Each number is 128 + 32 x the weight over its row's rms, rounded and kept within 0 to 255. Layers, rows and columns count from 0. Numbers have three digits each. The size before them is the row's rms in percent of the matrix's.

# layer 4 attention output (transposed), 128x96, rms 0.112, rows 87-127, columns 0-95
059:132138147107087124066158067139156089154131149045158210105163060121159114138122142085146127164089092161140197160147140069167124168132178172089132170169148109137126113179142112106071131055181136122147095124096125115132163117154139142125090102129091089104078132120117086123132126124135130136
067:147081091091073105137085130142091159152148123159048118159102127111137164097182149129179148145171086114143101129169129157123154087111097111138138154112174158160108092095156098140178168168121061128139173143132060121138121179162122150115168122153063198109120092097124131147112195174117142092
073:124132080087125078140113197166147112089116106117117107125107128078157149176157105133161132133125056092144090152116085166112196092172089110157071221134104103145124065084185094105094090129179101156118140099137122129165124126133139088158146114103108127120116115067153148085154114156091155167
081:141115177104173149093075119094092148201158154093142137115130123132050099095133170171118140160103152105117150133152198131154082145028152143116165146131093123131088092176067140100116199078132130089128142211115175119108148091113141168110102088124141106128112136102146141134134141120166133128
071:119088103068163121160154100199063130110149080131142111145111122120062156160126171152117066111161108183138121114102108142109171168124130092116151152145077111113136124137148163109149138104099088119111149149048148092148152094187144168180176156098192155158151124147081134075160154100162164145
081:070175129152140141146092131144137151097176073180125145147102175172163148121137143116128098106136101060156183120107132190162133093099090073177122126123156163129154106102147122085170087158163176067075133145140160121084114134099150099155113147151136102079150175087150177078093108171099080126
075:114119081120102140126158124138109143087156095083159169103121111127159140196127158155154128029160108186217148163095144163172090153206135092140139134147104152116146226121079142078106122121072149133129145122115154162189117096152119171132123093100130106132165153143111120132130157146124156138
083:140136150153103170119110166124167146094106102125148108172105094121160119155134144139107166141084144143082102123105132142161125088138103159143157079162121138099076050116157167178142167114077058169095095170171114131087129137183152132182133098114130200204101162098176162145134160086180130149
084:198076181163121139115129092101098126116180155151099166100128088086118077106157117127123132137109156154143117167088136128142140164093192171088124104174114175157062167156123176136148159107159099091197122106123129190106159112085107114118096080128185147118133134176168107154171180174124100138
098:132062147141122105113142132127118087132146091153130179126151144160148116180110194151163124102147130121123196093187164183111122133149132150145146050119100140082151213193149140151161145124083134137124103127066076095111136074113136163138156081183129116123087117182145105175170161168121134125
098:110144135115091083122140133133162095067138168122137100064108136048137117154103172115103111132131154167118101079128124113164134081156127130098151127170059166154163166107130112179116191113152107128193124108082112076081078108166090121088180063063149112140147084096131154108138114155093126143
107:149102107178098161136123121149122119123159162101127194125117101143180107094123053095076144163121113107086138118202151132159113110120114159061176124112133101131104100152123157149101132094159122095139090135116114189122101100208155141128137083124203135110189152093138121225169124165102110128
103:143156145100114113164121122167181115123211137107105146138163085108153098156113158153123138105118115136135074099134097187109092153149135122113107127106092134103093106155162136114112154080147061195049061145093152159123188112174136108133163161139200130182092146121107108081152166093184105126
118:103155085056091114139157092114143163090148125197070156107136098112118120144140151143107114139202062125146143109109108087139201124087169098155144149127093088159127122129094118103140085153119142065158150105135091114124130128117131185134180191192116103181138166118076161131192160112115110113
100:113173128091126106147099129071159107148122149165076157103075091095146170122110130117102133135115155155179143166069066093192164147108094183108118148133120116117188129115154121158135094102093214121170122121136101155083161180136181078154150111085163075122078130095116122105087134145098107085
102:150221124081215126121162111083128112141098110098115123118126092118172151094156123153123116105130171148117119160131090150094126194135155125142128186178166104207105184116117155157093119177155123134143176082103126132138139166152148064104093171159190135153104085141156091171127090121121153136
114:116138109159124153059115133109177099097094179123194157102160145143132142155152129067157080073082131101113066094150150173127124121127158105156092114082091147129109160177178155148086097141158108143115096104128167159179084131135112179141052087083105076154072138091141093153099146145130130140
092:156163112152183157145092116097118120124116111128132167122146141122093075166126136131159130119159066081086190053158063075155077143134092081174160109120126150183128093035154120095163137104150157131121121092085163097115137139124128103166140158182177135133179127135095121084124138170086105120
116:106095130127111111157139144124140155113141179087110116086101137101139149147232134119178115070140119151144162130165102134126138187119184133084095145201156116102145124144155087155082078079061130134081161186143173126151112065087097152153147094073131115092066143109116113136122129083106148137
112:135155162116147106162163186127105090130129109098165144130113157128102210165115168144128137105127142144195144152137077172087077150119119100073113142115084083101090165178181142061080133142139119141155091167070107171135182103120125081082129070132148105125115184124159143128080099155130164162
102:110144157150164098123077079111085132142138139128075101113064170131149109170128122099155152097082151058122108088104061108074126114090119153116153124138090128114146142130205084154139127163109097162154145065064098167206125134093084139138135132117079138159135178119187073132092115118146140122
113:061167091133108164110155161144180132149081104123157164139127113110151080116077168119116117159091083091167098105125086173134133061154123079132143168136114108038175139187070065129110093112129113134061152130102166127136096145178137168179128148157107115146126113136092090092152141118093116149
107:063126189114119105107145103148129120057118132121125135137212092113146111071118138190123170172134123182125101119071141147088087168187118115159107153118043113106104158119128162195135131123096155160156102142063141113061137108146137105089090139096150115121086099138127128092163092126137094163
108:158125106132087118141102128169133069139177091155058142104126085149072108197161143116142126112172199111111172147164084104148161097115127131095136086103176206105101102129172156129102173166152154119151120183150128115208115082118104133132152136143094091092164179071138138167114110117127115121
108:088124127148091140148131114077102119124135132116098153104097071129159132094136165161102078140170125197150166089168072176091131117063098131131134089184120132188108150099115073149138172066133103125171114087140125146156121113126130139084200146117100164118169078191140106175137156121113183172
105:142138107120080100125103084140132141100091125092126150140122171180129175128103144179144143128140156139168155111156129139133084136126041160158141147111135057149122078125153211093123185173134131116030131138174141144163104169156148111148182121137123165137179122053122148123194112139169116136
085:178137110089187119116064129146079104119105146108088116086086185126162093089109088099121090126112173167100127135089097120175138113140161140062135118134114129156104132135164118081101151049114122114057129148156135130149081085123147187094136169103189119178131091109190201140130125120143127113
096:129140141119156120140081145161098135139144106144099071143055188046158141113108142164155106126131103114104088130123114128163128114107123106136133157134106108113117118129192105057132194127134176130191128144074123206085100119089105139066137122118124164083089173133149136157068076164069097122
106:186138121137119124109107158117129083104154118135127107084186081123065214129127184112075116163112184153123131119099174140168093085095129128103106139185061167097122127107138170143114132121136084155127207160146182143135123078155113102163135149149151125184086146108150156150196116114145157090
114:152154134166180121099138139091121113114134146149175181050179109127139084102142130132155130159087109093148172133111145148118099125110189221198107134178153151168121108105118183171148115098140115147147142114134109165102134110167106220140125105154193107105099170097162137138150134105163168169
098:113094096104124120197115108114125113211160141123130139158114110088177124135128169120131115082010133165131092111169104096158192115163125080135134136147162129087119120161145156130102161150157089185126162138081132109128168142122098087212167156096125137159111093138124160086140131166151125182
103:126168126109145074139178145148136174150126137148138108094072156142140080148165145079182113143149091118107135128141042133115059155088152123125212127076100195092115098112091121057153137166138131104165137151100100130099143100095069147104179118143116121086189118171138158107172134107102136141
116:179108062128147129161065163094164157099169082161145125098151135091156138107103124117115093105105116149082093144111083178113206122155108097213121036101177129110090143122116119133123127132137094091135151131174150119138133106091171139108131092143130151089121086107089148100096088207091129131
100:153144156095125156101113146115124139101135107130139109113172107093099139093122085091138127111113160115124203150149122086170095144120148116067205120147105126097130186126125106072110176111088196157151087164124088175170120135171150138152193152101159130093173102125132142171202143056142160076
114:194038076155135177131114122148151145146126086077182153195112111081143127160088090100153167183099084152159107134158144090147097097152107101094151085137144158155101126121099160119094124127089137127142152159153124163138197138209092110121109068090131116112118130109122153146106109149195133147
105:126110098130121093086072141159156145113178186127116094124197110112085190095143154145154140099158123141104085086097133097150131159110086120068121181109081135120153074101106191149118112140099128110116135207118120090136123130070161121093145224127084169100149105110148090157125096084142149124
103:137099098115156143113139069157160156195203116108096128111161108118103152076096150173110106140137139154142141133167126096137140141131099106164066107111079137191107131132069158057174137101155110083141077181168138106130140124194123164125114091124147149077143080148092143105086075163109185115
092:152087133136124071114133125123153111164158115178125101068127127178058124136134072053143154096085095107120113110145094054133067144099213173139141127148164087149081087067184173156127090128123090120164119135166095122074127087120150105131159148136135135095109092167143110114136134130163140154
107:105103112072142148163182163090158110156112088105158140143110148123167084165157123214115085112080069129076113180158116107188132125145184123089163092122121131096078134118120117106161097130120102147129064183125091100183113087126132128132102152100169126132123159159067165090161122111098154190
096:148108085113121133130141197153159120101152146138083189148059135133069152176111132160109145101135101106147168133094106158103136130179131095117108101179137139126083192127173203120130050117100147147132169121117132153165144170091122198102152072094158132085109100131110142171175128195143139104
110:126092154175165154114088088173100151113157144157118126098139156122135078103096149103081074052135087129136111074116165150130193143184169125143133087141102113103155170124131166165147088123099151109075099143149200136119125112174159126106123111142193106068089140077165134105192138150148087151
# layer 4 attention value, 128x96, rms 0.0485, rows 88-127, columns 0-95
055:129162140117116135149089093136111132186133141146123106118146153096114100103086122145130120163140172155136138144132150192098133150138041196134136168128160055113147101103105118099137096152192104095201172157149143108174049094109165136070118084117066107164135190147120149127084134136179134114
055:139130138145160172140116130161191094189127162092163147074109141126108046120105163125103122163115160175192115097098155193140081126073138090106153152174182086087147168091128132114150118142110089118092166159079133146166151129116211144070121140102121177112143150160104166122118157137107114147
061:165137149190083077126136146137093126136127115180065119154147107167199192156135079114152125116114157128139122133164112043150084139159130141138088086078150181145152124104174100144082143166134144188117072155132102111119087097144129099113168156132141081094133142185182110169117109105130142072
058:132143133150134178123096148098125140206175147139144175127179126096147092132150065103131117097119140149128160089164079139147110118110112102094137205122092135118123180057140142147173084167119098096164144108174133173143140198079147085127158108090120130184172154154132108185182115140104181152
059:113096097166082138158160132055163099156031114124123116116143182087115053116202104151131181113122123218122068129099149170110132103164131084088140091120131079115157074128094103172080130105156118148099169113159131134136120141130111107123156100145136167130141125116139138166120185095143154117
071:126100134116089185122105119078177076125116102129175129130145123105103095137140129115152043133136042106110117126185136131090148132053138110114101140165117152127161123172087135122170123145125129098120134153081178081124126107065194097169190145098140110170137113162128068140148160189114166165
067:112180068129118156137116183119081138153077113163159074082167104161155143154115152052150096155129141063141159099155107137098106160127166158062127131068138122126129146092129125166170039144112092136156200130159156137124146114186108169115155122127118081126174153115072105130132148107104113145
067:137164154112145138159081082098118169173128152145130122172107150163103229186103104145153097180171150069106125105149064128114112141078107166129134119096129141107146159108178140126117128101133108115107037163105153115110135136156118182139181153115103146090065075120123107111123132074144117190
099:148089157112170093078143117122123126154163151146057131130097138098139120039151090074046147143084134155194158135108140093117142125154110137137188164089175142137088123110119139100129143185150134110167134160175131128147132143151126102101107139126124128155152125082057173108095070081203103110
083:150057129202167095125072175125125158155146138116125186135108099173153071060117149124135077082140127157154161137170152172146143140097134129138165168127122117104071114145143100172107123144085123185134114074100107167147105205130153143192107145134106176151116155141187111114127107096159084139
095:130133137105142107124100119168120192144118133133115121140129201094093141111145171138126133065096157172132139165096118120112135091094103036133147147195134084152151151107087119107210127159118149123094070142073149134195127174163108071123094096165116193150128112098177132122160148110081128094
093:167130117141105084125109110116055130110120177131092142135176146065120121131124115123113169155119153111158109172079136126135074139217087129152152128105167119172164210080126144124139149121126139099160174138134118093089075135138117113126126159196152097085162097184111186104128182156172137067
103:105134201120102134104147122157116052144121150148140092063172168141143167127107173209127129182133095131195096203181105156108095174107127183131092137159102139144135159136097167124128112104113114165076116135091107120109181098123115134128097145080103159081145140139146065156131144188110136138
090:112167143163116071084110106094126098120130111117101146128162098142173142194163148151159123143125137140127104146152164143158173111137150133120092171170126173141110139136130137131108087090155041170166125033063091083133146171152085118114154138150076160092119179118196107187125116116149150181
100:114180134132076085159134122083128130060154169120164183141154142110101094145136094118140139104166042133103155103136171129110116116145100161097095162134060164137124074128201131130084155116121113090185115135158118124130075171093117109146132149091122143188152185173173090142191159120092137144
118:111149129146171101117145136118124146120113164114136147174061105157053097047153117186112176115153136113098181109074158138141127119156102136088190123143166141059178112055096101126118113154159159098159102123148054132126143138122135109093139105158213174127140134134134155136149144107168129183
096:164054160083039114133190111141154146128162126174085140104141059131161176194136170096161148096131089107163112190111213120083142145112128135138089126116127123089094109169143153128134126169065124169160116158123122127136119122148123086122153140113077129166153133181129089165143128147087151116
106:115155124154109140142093156136111095156061104142144099182102126173138071096087190140096174134134152109139111094055119158166144133179156041115111076162081108167133110109084200133120111067169157113186156087121130120150135145131111178132104135173160129116110153131128177117109149100157172098
108:105171097121195114074102092111146163165135097107085147172160130107090112129127101105084182125122138193144130113114115146154118134168098101102213135098154113178145077042157102131136101097168144144152183137194128122151103201134096163155159126179118128117131132122085133135180165087145116146
091:129100155103130166127146174122157123098083126081131149114138111142125090144151145151085056162141113087103109124119147168109162164117134091080114151056205159145142067072149151136068101119139109101194143172129086069122154142079174115111125077159173134125142124156097118149139141078164106199
105:152111148159167130133106130173120113114155199172100081102142133161129165077123111147078116135124180100136152125106145129131069196144154196149148158154139115114068110119125176138172125157079151126118125138156067144110171107153029127092155139102189111081080157131130167130110094134152156071
096:112128072166109075131072187125110169167124157157134171123116122066136149115159091081158118129110096129146159141173116112139081176146090206136175117116097134107126114120204076132121182161126038169133147118132128167147101166144158110127099096164137131154182173115116127112115152166185138098
109:113126133126187144158124121108091123191168097096187110138120171123137064142116111153150126150149128153160091146093174180076143110175132046115121101188178102183141159142060145116145118093161117137111154109137124151072197114104129178152146150101112170081133069105106095120139141147083086145
099:174118143142085175107099099147100152108039146160117118138110206153165075119126132106067090108115084165172146176124142139132165110128137125114088150083143117184090115104145189124073075161116140153108136132143111123196135123099115110170092154145128134162165195123121088095126074095127121073
096:098135125141152113147135129167085124123164112210111151174121130057102110177064089132184121116078110131104142143117112164135080134102130127158116104147141114135139167068062108114149120131144122131196107114166105142088126080152135112144124156103094125081058145179125056063088136163181122087
078:195144149144131194139123104139128105197131152121118132149122104115122146165098161187097145089135135136126099195110156139136160122171159089146115152161134133121099145147143133138124176142169155076094104040109108130090148199098170111164161148090106127118117123161237094085159119137124168182
093:156192090175141128136114167113140140172106112076096149099184127168150173159108155150116173167128156159150123123152152149094156172225187133118145085126151149091106094159172085172106084120113138142178139114080097111123118148116111093141157074118105122174187148162129095158161061122132156159
089:138169106136114076123162114153129125127165146109146154167105222104148085174076088155162104043147129153151141116120136194120093154152116162137156155131118122163102128147127148204146156090146137095097117124150121173122150162051197181141179136117086111136086115170088139099146139136127071119
105:101162106118105084160150090078174096125107157155112131118116145054122109112169085174158168071180099159089170155079144090154105135117095069092105154126075124139068137151091102133097147149126131099143094134101142079211148121053142047109141101111123148161158107146131112131129165114116136115
091:105101155140127137124148116086141100067115146122101139148104090137094092119139178107175090188170191128111152135099145108119111131202154143143103119137082146193152146146106130098119140085167153139183069167139165032095106112145110157120108156165132130101064135159106157118110166136141039098
087:134103150102163161136110063117090086179196093149120102099181125119080168109113143182139131164120128165180115146142146104131133162082116121087077089120181125131071110205144137101172127120068195131175155098159184106106125179147087170137096135147081139157126089120108118148138165139101139113
110:170121106105071093154147116153129081144105137120069116135143073187128095120119148134107154108169117118156152136176186099129119069203098104136064120186128126156103117158093060089116135132156203151116130163055121080134133068146074139132128141168144147177147100165117127099145082128111105111
094:127102187123162149091199092133135145218156088142135136075112160096125124174088172137128138113108101138166114159126146180105166144124083099114088189137153085149127090177096161177189098133135106085113151068174172116102145167111104141166132115132117101129051154126163132130124117184128137156
102:126141153144150098070200120137128182136141110091114164138139123131078150140127134107104096112116190098053078159136100060104129145147077132132122128126097044127143138164083179122156180074186125114081084127166156133094089112055135149150172119153137161116106115135127159100113136162072140098
103:127132119115101158192136151155157103154135049176171159153120153113111133169101143132134067163123067114113155077171133150132102112151154161191105084104097169111123144133142135177146098074153137147160130063131122123093141132107171160176097113088149051049141107145113139152140144167118063159
093:147197135147118116116140134071115140130053119125104121090131095132132105151108095105087140162141081193159172166146150076141132100171101095195076099089132086098106148149149119147140103124173133146034173149140112159180150126088103112120108203123130105079143136152116145100127113205106094127
097:153095079108097152124136115108159121155102062087119171122160077092159071119130179140143123109225077104109130130113148143159168092144114077101086108106109147126105182210101129102161146095145133130131102087115196062156147166116153139099114128177091107132156137119066151156119132162104128095
107:148173126164144164121123136120082126154137123125052075110115114114100171085142192126151195164138163118173138171098187119092105098138085114100146132151108039123150098169116133083094106152118156116116116158136207083092129135164070175155127135116078108124110056091161149151156154137128117113
093:144126129148146051146101138161057112186122179187083163138174070136115100139157115111161196152125142142151090171137185114133097102136085151120104184102112170156097071140073138141091153127172105093148113072166085133127151126101113052138144156113120126097124144123088144091122105078121123157
092:128093126113127054121087191162130148203160200141073116134120119105125158118182133139129172120093155153107155199092164119151130089130079116123109155149125134132093136044122117132105178131180135133133089139106111099145148122133148087075117126076138125188118124144114166107056088147195157127
# layer 4 attention query, 128x96, rms 0.0594, rows 96-127, columns 0-95
095:141142130140101117185150130129083114152179136096141159097120140121141120119136149192171179088112141142098140119164166033145188091104159108117148117108129171095113195117182147139096119152072153116177192162070079112160062117207123108136102110125130145125124113104174131180106138114132140160
107:096138147160125097108130148120078125122205112139111101111076108140090147146103098159162076151121112072131143148101158133130163195155094195156113112198158125110146108112175068088130101146150093122117070075104150114120190156131117086135091099099169133132079107088168156138087154115189160085
088:138104118135190162096061175102137135117148113165103043167147109160083151126107101123128123178146098135100131127111125171116081153125127229053125091162153092121122109118099105098179151114112091149137080185153176119101178153116141126108159091127173161102135135132091145095186081155139133130
095:115099084095125109125161061112125125155109173175201146150164151133168093090168160092121123105150124152122107126130083145160023090154151073143072129125088102130153089139135158154168160183156174104126131153183103155071105129115104149151167162138126124152194143146093123151073111118107093121
077:123100141109117160170111163140158112179075147219101139155192149115154133079132181138108098135155117151134133108125126223133096149099089132112113170128126132167139106120150135104123146145135112173135147141222093182102067053130134113153115168106114172185126152160112103145182106104139099139
104:099182113096090121118163075144105090141136155108120183106099161121169158170158140124129088072100165148118146162100138122113156130145174036138153150077120140118130163129166124141111147103137152170124149056110085158138043114153124138110110198070115154135178111156171107140084166066150121138
105:138090141114138135141163157121148096178149124173108141084114114078177128078117184200093134060117106103131122138136160162100151178127103126179085138119143156153100165122118130117097140132092124118091119074184069164179071079123097129180137154138166128154079111076199098173146167118140136094
080:055142175124110150116130145136125115082104117025139123076110168156107141123121124110187102112126166108199167124081122081103193125204162138102125080116084149131078150097110112167138129107109130129106143079099181099091130181175158120085107134137122103106164091134142175145152140133160165112
087:106106109152092123147155125144160139103071138055182086118161144140069092132145120081142086157155133098172134102102120114123140083192151153060130101169127112128116075108103118187106135096145126111161095181115190092112163175121153128105119134179159120134179129203106188094110071113114144147
080:113184153164129154093102180175127137107088131150163125166114111154166175131107137096127174152137133174101095136169141141150099105112196091155133172120098101175153137125162129115192118115108114195186168110090172155125136117180158124085128117146096165061081146145137087148077100124056101177
113:157081115130133132120143061076156077158165103131046099147160139111068129093127095154123091130118087097076101117148142115166094167120120177130120057165176134097106139120094142141123056154038120108119113180154115075161169094088129160137153114145132156144113118133135175117168101115100150085
080:189090158132164136121100078126121112119194127188141147119175114098089099126109158102143158170172057142078100116144110131100052130124166125097135168145098134161145106136138116096119097178124102137108148171124202122097103035091128128069139144141158185164089146119085169099139115096130107115
096:135077143133122114143145075067156102129120118176127100114141074096077113135156144162148133079112039080083112133178113138163118136141159175158100079154171120149112139087086151148103088164041098092118171103160111101143158136111080149143153134105137141105139086116154195099147118078108177099
092:168074132094121114117137080152098124140142142206153196132137172139124170117128131113181156157170078144078123077138126095144062149145119101108126123123110138159210169155177143132100084180109173149085164173174144126082093082095150149091123176070125129123119120110089143127180130105097127139
096:106128138173123103142110098058166133126114135089111122121139094082124079086160150149068148091110131085132096119143111128093138144092123194156107085132181144090035131135098114096128132111043076049149106123146076102172185147123085143136141100089139152127145114110153152123146107138097169071
073:189071076182139121092084102100133126142130135106154124135186123114101104187155179159159165159167060121090105097137109089141087135153122161124130089149114144136098166166109142132127084188078118091113132155140182103145066136097085119120111128141174183075043124106095156119154115106110134101
090:062147132113143157180146154117092129112142187106119113090157125116181181084108129147089134118110140124179145052114149131012180124119118114101102146109132107102109107137115088122111199096215123111108103126134149160128149155137149150106108161156163120183141094110196136124125104121179173142
085:089153185153132110137104125072109144091120156091126065107119114108143115130145131117122121118105169119166067091154074136053163103158186167106132122134117108136071103093183133146111135082078106107143106104156094106177192095100119138137122107142177136124162145199223177103120091137125099115
114:147096113117117119179171083190128108099097145135162074098146133161135129113126153107171113115148089149161178062119116141130105169157122069068090138092146117167133122159202118119076136117225171169094129173129135140130101173123138082148071165157138134167162151113107088161143155140155179134
123:138072144147122134177141147186094175128143125086159089128169113121170169125089139138130157135131123176202110076165129112080171124108134121100060132069109083140163111136205121100125137063220129145103111156157113111134108155121128112106046130162123109172180108124151125172100114139129144141
122:123089149073163135085162085138076128095137069149160125148085102116135130189120072127146063098128105117126096124152114117172179105098130105064147123112184085156106124115152129096130084124172203193158095132166089078106143129100141074129093086107132135072133153140065162142133107111120162111
106:121153097133122163197153109148100103045095104098123108132087099138059149100128145089068134110156160072145137132122120141103107069154147076143099132155079118097168134105128125185131145113173117175131137126052143137100152158184153191143136168158106131182153148123195107119093149130115100185
089:126079112144099037133146139145134101141100140113179067120120076176140091160136173097126149132141088138115127081139098114109085152158151152119071109146153121161170147155109188143111149121130117061148120058170079141159094220056087103150107099080119132111111150112106132137103154094094146132
102:152089134115135116150144131207079091103156076125169108177039100160092111130111167077126096136161161121082132174211103106091175154148168110086073148140151114147194100114172184128114122148114142146141109184150123124096182121106135126116128118156118108170156204100116131143128125137155125128
107:063121177147095120148156129090141056102172133099167133136109039142137104122124134103056096104156078073072088092195071103123161098132163136105074176142172154117126126126137142139121171135127123093134147173130094099117131117087089144137157103167151173111127089091124167099099125072138121098
092:088159119129131165149166097181120175124161071172145171144114159073124149116099124127115109178151130101106125132155149123120185144072038134116158175190129131104167166116155114152184059157127122108119102199170137126128139079173171110108097100159167106103095112106129148098109133112193159107
084:116098167126178163130116138094112126184174130153161145134154146147177147137124118102120115128116112164143119090196079126138113142080145150064069107064171141132088103163187099076100139143116189162090105192136090076109157107086130122163090120099142164159181120142111142155204077144130128107
099:065117112118133183134110128189117144132104160113151089123165152155171117166112146123123151126141127141093139063133136149066081143150075155129134104088106147138164111139107152128087169193152152130087111150167150177119118098156211129176119152120160121198178110133117149073170083088179170181
107:135121123148123185123107183126151131175105173141140143145202154103131141158151105144119190132100120138122172084097176108141129092098097154201141130152113107155165191103070116138159131168069141080089127121114166111078084150122132090143149149134110089149092099126036115059165169162127105113
102:074153145125116174153118139132056119129188088131087068193127126121122160157097120091120122107095077125098099176145072070140192137153181139125144140144107134132164106149099129136127116120101158176186168149127120097091155102144191112138211082170116119116152133175174132139124092120090089089
121:128110128127116104124131099113118077111189119065126083131091084137127116120105146115112094100166134143152055130209081109100162138159193096068078158127148116100084099170126119103102136119166067137195127164069121112125102132069110143082142078170155174103144111107173126171094125100113146121
079:125047103142197072178149127181108108159169119107121101121124115159131104117098182104095171141162112164104098081209076115082135187139133130122049141121171135131153127157119140095146107155111132114163115158159082143114142125059148133170079082112151165169089160083125124093136144101115133124
# layer 4 attention key, 128x96, rms 0.0574, rows 96-127, columns 0-95
052:126102110116144116121105142073101098171046166102105134085127153078158092101161166129149059155183093110137113113130099116131093111170126131116090160121130105135083175235132146090077118134125096092141090183179111129150164133088128125103141094146099101158111137140079152091171174119115066128
097:118155081111114077131193151153145141165132112130108130133136070214113155120114077098081171135132146147099159122169147077148133096187093139148159155144082125116117171158140070094171172156171163133065148134129147140120079044172153129137088160116163105129140103138147178090080104134089135118
078:094143116127161112154057139121122151163106149134088142127135150087158092119142142180180141099144102140098129125134136108104105129121147125088110078156136128134184108125104148144097066146148069110198126094130055079185129199108111058146144065162118168179166166149133071153178132102147140170
080:118089142154128198136083108069149127106132100105125110115152145094139106108177129154161080121132100100139115104079124132145114156107157107055126061133164133117167116159139147130068085136089085132217116114109115075150137169088081109156135067125134187123132167099099098218155136109157120162
073:193055178082117120138110041112122134079122158096116138088116134066134095155118146122146135165112123082117131159117149163078160107075172105151111055122177158147133112067105128142117155118130088146121093091068102135141184156081167129160162123139126180127134155114117112107107151137205114154
095:099170143106147094128149118164113161203066170096129143137078090159113113171089102111128114127142164129087132138194109125102159109176113130171130171144111141106093167142147107116206156145206104164077101167145100187106141081164143124113124160142088098130117136139120167035148093149161130129
095:155155125110099072132146147146136162144074155101114131177098075141147106156064077100180135150122107122063142163210143096062143099171129093156111150165125148080116139123124098089170124147166051123082146131058049131162126104136153109129085138127132119125159162126103133068124109128161126142
079:115161063123125080148093154099203129179134131110081235163101095210087071146096088124095136079137120200135119119129144120175155101182136110137090144127166148105152162145140099069109151090149112111115128135104119099088126086095147107122128150115141108140123132163125122069169100119147096142
078:166065118140184119141086105120150123108167094169134171111173155084142113141172146131106093095098132161168080092082153185161120149098126110142110095076155105174145116085115114176124158097102181123131133073186169101122132174135119175116187141115132104103039092138150102104121124166183097133
074:129157138151139147105155161147087126111123152131139067080113201097123154098134179131121114145140138088117170147081116114159088103128073146146171184087030117167118139187120151135090152124154136128114068148213174155126099152072102108110122106140086129171138129136091154147151128137058101086
104:183056088152121100124101117095136197117112161113141168186080110075127068072078084164180186141104101163090132099138125120109117127147170131141128071140132154063195124085120136133168086113112110130178197106077134130138163108125160109159117155146142138140129127143158107102124092135155114172
097:076126169136105114158132119094157087202091120114042116090112087160122146215139130143187119131122126086077104151128117131092138166152168113127123138081142092115072141193114118115121126102162062125072079148089080094143109095103106098118141176103130106133105136147104139081146123094177140083
099:137137081145099063129150136077166184150066171121134166163080102133095098092098124163122165147086158170094161110105103095132106127160071145164114107136074118049163118130113102083123172081162092157144156128103173139145100104117137175161059127119127120158099102191159126098099104139079147141
106:070162165107145154176152108127179094144114095141086086131101091176100195217130136118138114133155152097087110146174090118085113155162150133108074153141133051136089139182078111122146093132132086130106064170082109141119121076154101142134081149089149096090110095128142155083116123148137093142
104:162080085138123054137097133061177210140098162109132177174113127103107047103149120160151151104079130152096166116101145146109120132136092101141108077141135144081184119091117123127091140075167080136169175094117136127181114130087176122144134126090153130139083119167146127111089082107156161154
086:112126144113093104150167102072166175159074138117091090126084103158051152164116125148179153161108182138087105137067098123101078147126130126083067140125112084095108153132065157119141115063168074142111080132122114129163097091118114106132118116056170141124120070155157146091092085128146115130
099:111167167118155118153060142161134105082146134121119114074186163112137085159146160138065145079154146122173137123102142209131100130100058138146121116167133123200150076136141096144104149101144124122164123070203101100098122184102143092124196096196124102125089143158155110130143120102143118137
101:117141079143120057143076213077131154141164149123151122114141124112159095132145121192142156091086136178108159092113124165131095152090088141146139110152078127092152113104141084137070129105156094150175142044175159107150073107139126123127125085055106146156125111162176091140101110095133181145
131:092119178203183134169132147174123104115137060164168101138181133196099161152123152047104098132172146095136148077108120118122134125154138068159126144087149103197126157143132120122159121109125174138085094147178116156113152090186143124088178158140166071115076118113100153113108156144131131132
120:116136126181143097164087154089162093072140180124139113149166171088109147161134125084097124093116102085115191119124134196073098157105127163160140172114153122152141114109176097114049114147126106116146138121178107056123105102133115068154168080161161106133137211131155111181128087133160121129
138:102067148129101178157181102123104096068104145135161127154081116147177108099130137069132067169162115099147107114175137154164163089166188128111117122093118122128156158177132110056102152183110144128101121170104158097114118104141175089175099121156142147167121110122115130194092188111065130098
116:053120143148144161170101157139074159111113153150127117079131162060132192082122178118097139113100113152146170121165060175134096144081061162189133146178086092108117096130144103129158141193131156128149168146133209118121118122123105129116114109177095123180116125163149136103108133120066139104
097:172156130139155126150166157124202110081123128119131130140133075138033176163089168111128133152160135129115129078074098044090116116142106145103104125062118103120162136086132117115164146064101095111107095103153093172112130091191102171128085088103161111137130119123133098143093073188122120148
119:124119094190114146142102171136149136094111143163116135103166105124155213140114167082126097145111054149110155144132122148111142130092091141133100153124174115053107100142191104112115117218096161105132147182098158095146182116137101095159100085107093156187174172092134134158146094173103152105
122:111168113185113130141138169139120139108128099132074144088110062078136190139106121168097135163113155162087115080141117185126103137131078158129110103136110088031129102099129093083118168114184134157166099102146148093153133138082111109146113059108113159181104129182146160088077066107129141146
104:108175160123124166161126121130103104120168076122080159119131109138201116121163093104127183106099075108126127203198121215111124113119148165113148097186148144120120099158157104150089104206148124118170120148096126145142129182039117101191137151135094147120149162127149097081123099110136126116
087:116041118144092104163146097083124137109111123114150127201091115127131139184161087143160089143132098098102106091141148211104151148178126106087111085091157114088115142104161151107063087173132126147097129138120098057120096085120153035147130131107172129099143160131132151184102113106170143120
113:098160148148155123135107142153129156116158070132102112116196153107132088211168137141134101101102072089188127118145089152087095170131098161165191105117068136128099117164161126127084087146099099109119085111171148093100079149112105128153151174115107092052138162078146110137160090128192154133
109:138138158108160204109118098160185104166141118120123084129119128071121103165159114191096131102168106088126128148163176134108127127123088111109145085112130136136078122082100152169167098108095084130161060112096068162084120188097130181109125170177133116092162121058092098097092170108120155156
124:091165085159141114132140136104110159089142098136130139129091114082160154089129082116134113113158053159081151120074127127165127121157099101120122100136107096098155104129127106090094116203086180071164132143138215077190175131088164110131120106096079136163167088105113148149099137117068140188
129:116171099154092107128108132102125141098118149107096116110112122125113194116079129080111130146083152208126096128063134148169088095113110144147079165116142091120154119119132113074099181121161153123114121102186167062180152123086117047122132052127100169163129114196148164146161081121113116098
098:161139119157135139169141115106169142085098173111079145157151093091088161191117157076169133131100063150099107136120110170082142159154084127107073144082150095072147117157178177122115098145125113052107099137147121102120132153132077072163103136093132109135166171154150105127148051193153117135